{"n_head": 2, "head_dim": 64, "activation": "gelu", "positions": "rope", "rope_fraction": 0.25, "bias": "all", "lr_head": 0.00435, "final_lr_fraction": 0.0, "train_tokens": 114400000, "steps": 9629}
Each number is 500 + 25 x the weight over its row's rms, rounded and kept within 0 to 999. Layers, rows and columns count from 0. Numbers have three digits each. The size before them is the row's rms in percent of the matrix's.

# up: layer 9 MLP up, 512x128, rms 0.112, rows 240-264, columns 0-127
# down: layer 9 MLP down (transposed), 512x128, rms 0.102, rows 240-263, columns 0-127
up240 096:484508506522527481514524478485470552496510504505500495510528479544500510490554529510474526455497518475475483491519533513530533470505490493488488481505518494505485506560519523509527473487467540481451507542558492472477493479519497500456492525519516518494511443482511479521523516482515447483490442475551485498530483512499506480520463516503519511522456537433484501486481489490485465484482
down240 092:473486508490476487557467494532505493453453464491499501513487487516477497505455463481489453486489491488529501504489492537472489506530529471534513539478459576504544523498505517490541557555501498471505498497498517548478506514526505507501504492497478492531495520506536525511471467486525547465518522511509479492514551454520492490496511489516511503482493471525469473494470544489483462488487
up241 109:491501543488489497472462494480493489519499480459525529531449483483508469488500457478503472515478518468517493517466493528538551472537477508512503499500500489486544466499451441540527490499445504518533537530497464537493502547506526511528485493495541520542492500449489451531522498482479507489506455515488512491497519494476458499461534509526531518498500493456501530499501481510481507482486
down241 120:494486558511511492506520469501539507494479488514477514519450484534533509492489548503494506500460507501488558475506526473501491493499530462495479478491489512556526456526502517529507488486504524497486540491501474524554518512491505522492503489514479461469481499493524554490496498529457538476581494476505459538480512488509474480527462492509485508468557475486463489515476470464524494494497
up242 089:517481506497452518499529502512467453480543509490507506487503512489510501516470566486538511509512456501503454529474517522515445518469482459479517493523480469528520538530480522511478534511502470492492549542495485541506517519484504543506499488508474485538470560503504529497494556458500478459502516491501492533508468493464465501555501526518503486537470476496481514507490491504474515480477
down242 086:512505515511564456491459496496533499499463481530499490466507521535501529472499441516522501491485499482482554493505461481477518488539496495501502499461492518484488462522525509536517452492498481506491488474521458472513499512535497482479514504471531506493487453501484503515486464507529533522502502477539487473527457488561521493482543450489455472494535531480537501541528503530511507532517
up243 106:499483532566485543437517518513474466491496472485544533513536522490532532514479481503480516507530480486481515523477534505522542493452445480507492507510519487475486499480475456487493504511503475536512531511496478472499486508534518524500487516508476548505509512484530490542490521493531459486423496504560469475486532533491489488497527511514498482484449517510501493474474522508480496482526
down243 106:497483494464507512515488478481516498513509471499506498460434462474513503531487497469500489503506506518487500463505471485565484555484562519531492492490473508509551505563497485546536516489485508486531521495513469520503533522487499506495523490506514451483526498545506522468500502489480513510526519491536556506482491460473538545516441454487466477522483509489517478503500493528517504478478
up244 109:501426540528488515476485447508513497514478501479519513521527482517543507459554531456494512503522499517469477496555536516552482505506505473451544514496464499491513508468472517476481477500481477478503486526485476492484483511553511572546513480512518484506484480523521497510498488498506473493487505465498503544497513510511468522523491520503493488493480499478444480531496514474470460502531
down244 109:526512472526489552560487473527523521480489516504553523470510479503503475457499509502472511474496487458497490546533521462517501521492470540469523464513503479501525532504515495491471538542518507490510477547482520456521471527514496469497487495511467492499516476505499477522507514542485536425498509454513458465507484457464509513496504537470481494479506503482496492524495536542525494490475
up245 109:496500510519505500482453476536479460514484461475479527499523464500542429463498482495516511515526508509491475500526451527503511483541506526524502502493470536474509533494472500537492519544486511540479479473474472500434445501479496500496549522487499536506491494522530512494515551508468510517534518510517528496513532434483465516511512473534508512480494540499485494494502469480469491474496
down245 104:541500530485477495467551525505522460464497509524499503391510507494505500501524495536464474532516510501493475483470488477513513462486477486494475530496476461469484512475532492501541467532533480514537522506473497489534511498533498494488510462555494480511521552513518522549508490484547489497485504488480496510499493525468478487483516533488514500497498490493526507522555482488447481481489
up246 099:507486513524505467506458511538535469534460488532498502482498511548492494478481492469533526492491525433488502518489463505533472472487510463517506549489506516478544523466447510506512493506479569543494515480526451497473515516490474513486495502490528472473484497462559487498497525519507482546496509524537533463508501479505456504504482485521495478534491502517515469496464467483477533506503
down246 089:472468502502467482485533510515506485502496463495516510420568486501520480496505531545458498513492526494496485531522479525497485504490431541536462518513513508490509469491508463513557502512527499491502470479522470520507522478490515501522533477487523522466534519517505499528489470511467522453514477505460543542470505523525460491484498501471467501486478476529529474524535514515517493482486
up247 082:486500512518496492481457524552487452508496487458498505540519504520496503488526531534516492486533485456455482493496480496503515484542512510563505510467496485467539503515490498544493485491491513514493501530502467489516458521522500539526510508468485475542455510504527498511513510511509441466504485497545541466528452474499462495468522507520477455526477502479496555457502488475466468501524
down247 095:506474521506519498462463523509493480511501477473529489587505507552503527479506556519483514495506520486450507505474496498549521490543484511526512498472495454460533518508484475523496486497490505502479495530476488494486505549506512504530505523513483475560458507493529479489496523535504427484517515519539530485522482471502487506487481488497469473509469510451487528474510462477459512488516
up248 107:469485492538464494452480492535489491485494525482526508519522499491559494465512545529470481557501451510501519489539461505531501492527494490516477497510475517542512504464480509534466500502508507516497474539467517510526486521495458529492506513515541511534485499523500489461502531479518517530511546506510494490484525465525496510495443514506466453501428516524471468491487463518516458495492
down248 097:511533503517490553514514479484508479475511539487506498402488497481525512543489485487513527549495476475495483535480508451484507495506529514501466511502501513491473481517527490507471494472537483479472514476464446513518484503505500510535443475497495503514497481543557491488522499515495566478502486497508495529507500494512486560498523551483508473484509465440501491495482500535516518500479
up249 102:513508508511530518500521477541490544534527501486468528538509500494452487535512506482464490545494484512497480517512505484499476447532468495498477532492469513489535485504538487547479536490490516500543481533523518527461479516479512485458509472473491546552492492524490477441476481510477513439527517493491452440522462462512513472501485509529477489515499480493496493499513465511486484475496
down249 100:463449525494478503530445507499518452489504520493510499489468475510527495490494469497462467500525528459500529467534477519492453522533466487502450470505503539529474553491520466489549493493507509493484526480489520483478502501522485553524508534512514460479511510481512487535485501483504464516500467502510537498491538502559525534460510514491502533504459518475510518462484506525542510529506
up250 104:483462523530443438408502490488532469521481475476526472550494484544512494475506530485489480512487509489514522506522506522510485472517535488522500513512454498478484486543493477539509467516493523510502493548483476478518514516518560514498505469482522530511543498500469489492472518522491491482477515477527526506449527519526505463505497507517489497491509507455464522492536479499522512502460
down250 115:491496518503507494516506481502525523506520466503463516542518521467518509480548512469525540490483526493490490530469500481506480499489477489476527476541515478538455486478488481545527487554443485508499540538475519467475502506461515524510483497468489546510470518474507510498490478497474464484558454533512459494506553523496496495523516523486513527497465541452486507460507496508520526456496
up251 078:513491537505467471476471525516506477523520482499548473557465533522521486459496508489479474518474480527475484535458461539535501482505518510511483499488470455470532509519478479549484473505508516472465523515510438490484499522497523516515521493476500511522489516515531474484504516523503468506473458530532494493513491468489475450488470498537521472527487513466480539517541477488452509516463
down251 093:502486533498496482490468522514480486524531487485537496609506520549525511484504518506507493488490503513448509527479447506531519472557467503524473492473497475461535509517494478527492450489498534482496513526493476522512484526483502499521510521519505501538464516491524490503509491524505439493494497508548517483529483462490464468485495487527492481515451505479465531492527469474469485501506
up252 100:456486485549468537507480495514539518525482505507573474521542511500504471506511516519476487485446464522469503571512483504562491505481502447490511528497496524478492520505485490486455484497491485529499490481529497474513461487488462532501516479511520492514510496513513508490526519546519510516536500487510497458528475453510490459494521512508484457484475480511487485478546498561514486523520
down252 100:515483506477492538467520471501481447522494464500470546469512502517535513483493477498547493498525524470477507519498498498517492464489520529511478479484464493512486438497460495472552511521514504495491522543523513498485503517477512467518502532488499504487500496495538501461463479485558442512503521497512538493440534483487474565520527501493504495543504523498491554482514525485492520503448
up253 096:505510514529486526490486496529470504496512506505520536495499498480506486482535527484502498552495503456495512522517496492546520506562515503481462494468544480447491502503493520533469456496499512498495495537477505506524484526452497495478490485525565492510520499473501468538457498501492478495477510466529497434533488433536481468512497480505492510485504500530533462571514472511532491477477
down253 091:501479472482536467484522487483527491528441500481496493454527449528490476488484468505493493489498497518496539473535493524481492450498496485510539467551498526523492520508486502487476523527501502500527540450480514474478491517536515550496515515480470532461459482481475514507530490537488525481523506511494484570478513534448530547521530503517492500479491494472459507457506518506493488531519
up254 099:509507500509524528503509495512507516524521504501527505490477534486486477473554477531468517523515463496476481502502451501538505494536479488506452496479474515503514456502495495513509524491523529495519502482516504485504508480503458503487498466525484544442501434514529482549477471522544502466508516543515466451508513433490460503540495522556473484531472474460531504488524503481518519505484
down254 095:477541542538488467482515493502519471528476511462481489456547422484517481498489519477513511491491512509476529481536542529496512483462515505479499522543515534472507563478489531482479508482498500526480493504499496491459500510490514481534527526446491466524481543499510500475514513500464497538509502481496481538512478497476494501471496530519506495491511478559458499526489482509498455553534
up255 104:442470495505459537506531525527505503513471540469530506493532503537559460467454525523479456556502481480505489535498524526521520475500482452503520492503498517518485469528458505494468549483510485499508521527485520504498493556504470530532450502483501487519518475531493495485494512499513521514468486523534479462531491488521485499467476513533496480464473543530481488509491464489503491483484
down255 095:516535472522494496499525496490510493484548482499499520336493510494481535527521481479499560498488484493512478501542470441501488478503529527512490493508503496519487508484498506473530462479516495520500483482494494519523471499485476498518504505513510512477496472517525521482501528482520534501506491495478502521500511509507498560556504482471516496516456475478514501483515510508495511492486
up256 105:490481493529471512489497482481498483504506522531515527504503487539523465496533551513524476543497496517495466556489472477507506481486501507486509508488494453503524529487458488517515540530515469534465513527463514524502503502506449496542476482497482510508496454483516507517546529477499496526495530484529528468506474443470497449477482515486496466580474519478479517504494444530492527475484
down256 106:500491515498522480517501481538480506490527498500499475390478519496496541526465524537517531523483495522477481508522428506505506473526502442533514521474524518484500537514555536499515517513497500497476481472528516504528478520483485451494457526480512500495508498510482476473466538504524480494503513470522471467521500503530527492461547480532488464504492507523494494535478513499466489501488
up257 101:513509513502519509482480515511521497508497475494490502514510566518450493504521486507481532481515513447513510539476502486515493488581450512563500546460515467494465521482495507517507507512466502463490499543527483538474468531487500489523515525522492512511496475474528454493502458500447487446464494481529472472495498505467503500517503512551477477469481512493536508496545505503489527474514
down257 095:554516505527512520533524488496471509533564518500478500578499497514464510442509540492470521511512465532521480471438538490495502482468490482479477528528516465475503509457528489496520524527478458503491512483497477498503528473470497528474511472537512517519490532477477504488506517520533540499479521496511493512476512504510499510494482528488547518507495509463484520476427493493484501494461
up258 105:544510536489500499472500510538516501503529508540503506553464508474517501453474529485496501471469440499504483479511479468505534495504497459512539495528477469513528514508520481469508471519457486499433482509477477464478484519505472533507521511455537466508498510481521518532511497495516470519532523477495460509510539482481459509533499556506463516556500538483466520494471509514519489485482
down258 107:484516494480508485499475441461497488483485512470504517481571449496491506522493521454493445505542528432467503533513476520502490503547494530475492518492495539469483500484541504543480504521545503499478518467503525496487498491499493507483510524504500497470494500502534440462488528519525582503467490515525481499494507482494478517487517478493537503517515499493485513497460546510514523536493
up259 111:510499499513490508453488472524499523553480494513514556533496544550513532511483528542474464542555528497465489491527472482508485527530518480526500500501469477493497481478458495528488499464499483576502500481487513533473463508475483515479541488474507498532491493493535524483464527512521511483507501504509521433476502492480512475510516498543475486509468500506444483519487480467476485511476
down259 122:501541497534486523492496491549501487489472508499484465524517491484503500529512582498509484495540537490528506526483508486522477497543525529527512496470518491515487544518480533503484517512513495481487479522518498532463513488468482472543476486484518482546483462492515520491460507552475508557529500496460481482505523467540468469516475474479466465513460515485462528471481448474501487494483
up260 096:522550534516494475510514535536493485497550495493497483515509509525538490491457468465503468467484523477512521494499501526503511488524517509532497520491472464448517482544518479481515500553500481474446503504551450512502477526533512478488524493494514532505488549494477458478527491464455458492501542494487484452469511482526487500486503465536490478495503483469540508462491500496531486460485
down260 092:480507496499490535486491500493483528526525510480482502557467483476499502540491538560522520513493487524509460503520491444516479493492496495511474474418528532525471478488512479497482481489502503496524506541488482521502542475478522519506471470466465508527524507497479476477514484529550531500483476510521539514533459521510503498455512495496498472574451517491465530522494501472493515504532
up261 102:508500477504490529511535445476521505473467498488510525526452498497509512511484475533502529537527477472493458492494505511493480462521523529507490497477502505450534536535502459531467520527503533551509533474514475486504507492501489482497493499539493506535502540461531470498551486462493509503481519468538512482505498474469475519507504463468486524507436503495425541520504489462484515510510
down261 103:513496522502461523494485509533494485523498491533492472553551512538532463469515528450570480430495478477485500480517516479507496523461471474498474529478495468521493501527506496479516473510463526458482531527524486537492516494484493551469506483431513479484505492478462512527460507512490482533520495523518514504474472488512484506515501512530512497499490499513568516482487495519528504487519
up262 110:491475525492451517489514503521509484506516522486471522534487548494482488479493505508528501501475457490441528524475494535521488480485446465525488530486520444506507502487488488520509511516485519536534530453499466498481492545508526493552502505517521496514516537503525440502468509516516475488501501527576484507495462516464486489453512469492498507512489470511468577480475493512491498496497
down262 113:483466495512499491525540488527474516553513466502493525506488548525528516521494495502529477522521505495507484484525498501480534454520500535537426492480498466509489506512457483472483496469444518517433454554492505562479508479493521500512505490519478469514500521494491509508493508459520509515551491509517509489525511467534474492496517462542500492488488472527519499479508517469479497555469
up263 091:507497497492498519491520514479530478464495529507545501528496470489487526466483493557474502515505436518450474572544509500511495498490525509491512503479499470446469475512469501497532474496511493494459488506499547472548479534513493528514502532550510494517488545470550472526488504517536488496431522474522501453509472488497492503479526489489449489481507497515515526484520503497484490493486
down263 086:525486502469462508487525513460528503526476493460513515436529523503501506513513512473460508483476538494543529470469521543548496483494511453486481493514498493466483487480510521521479540558519486525539498475481511518486510512484467484536546522475510474513467478518485534512475528501461474471560465479505512514519509470513509483497469549523517513482552519479528480475516498500495505488470
up264 110:512486536488530499494471525477493487501505511430510489502516487493537459463486507519464460508530510476466470480518509545524490468508452483520509511491498537496507508526507467520505533504550500515472469502480502545498463535472509471534559476527527504535509516515511485529473480515503503490533471502488497515514508494524475474463470526498428470570506505498482518489534503470465494497487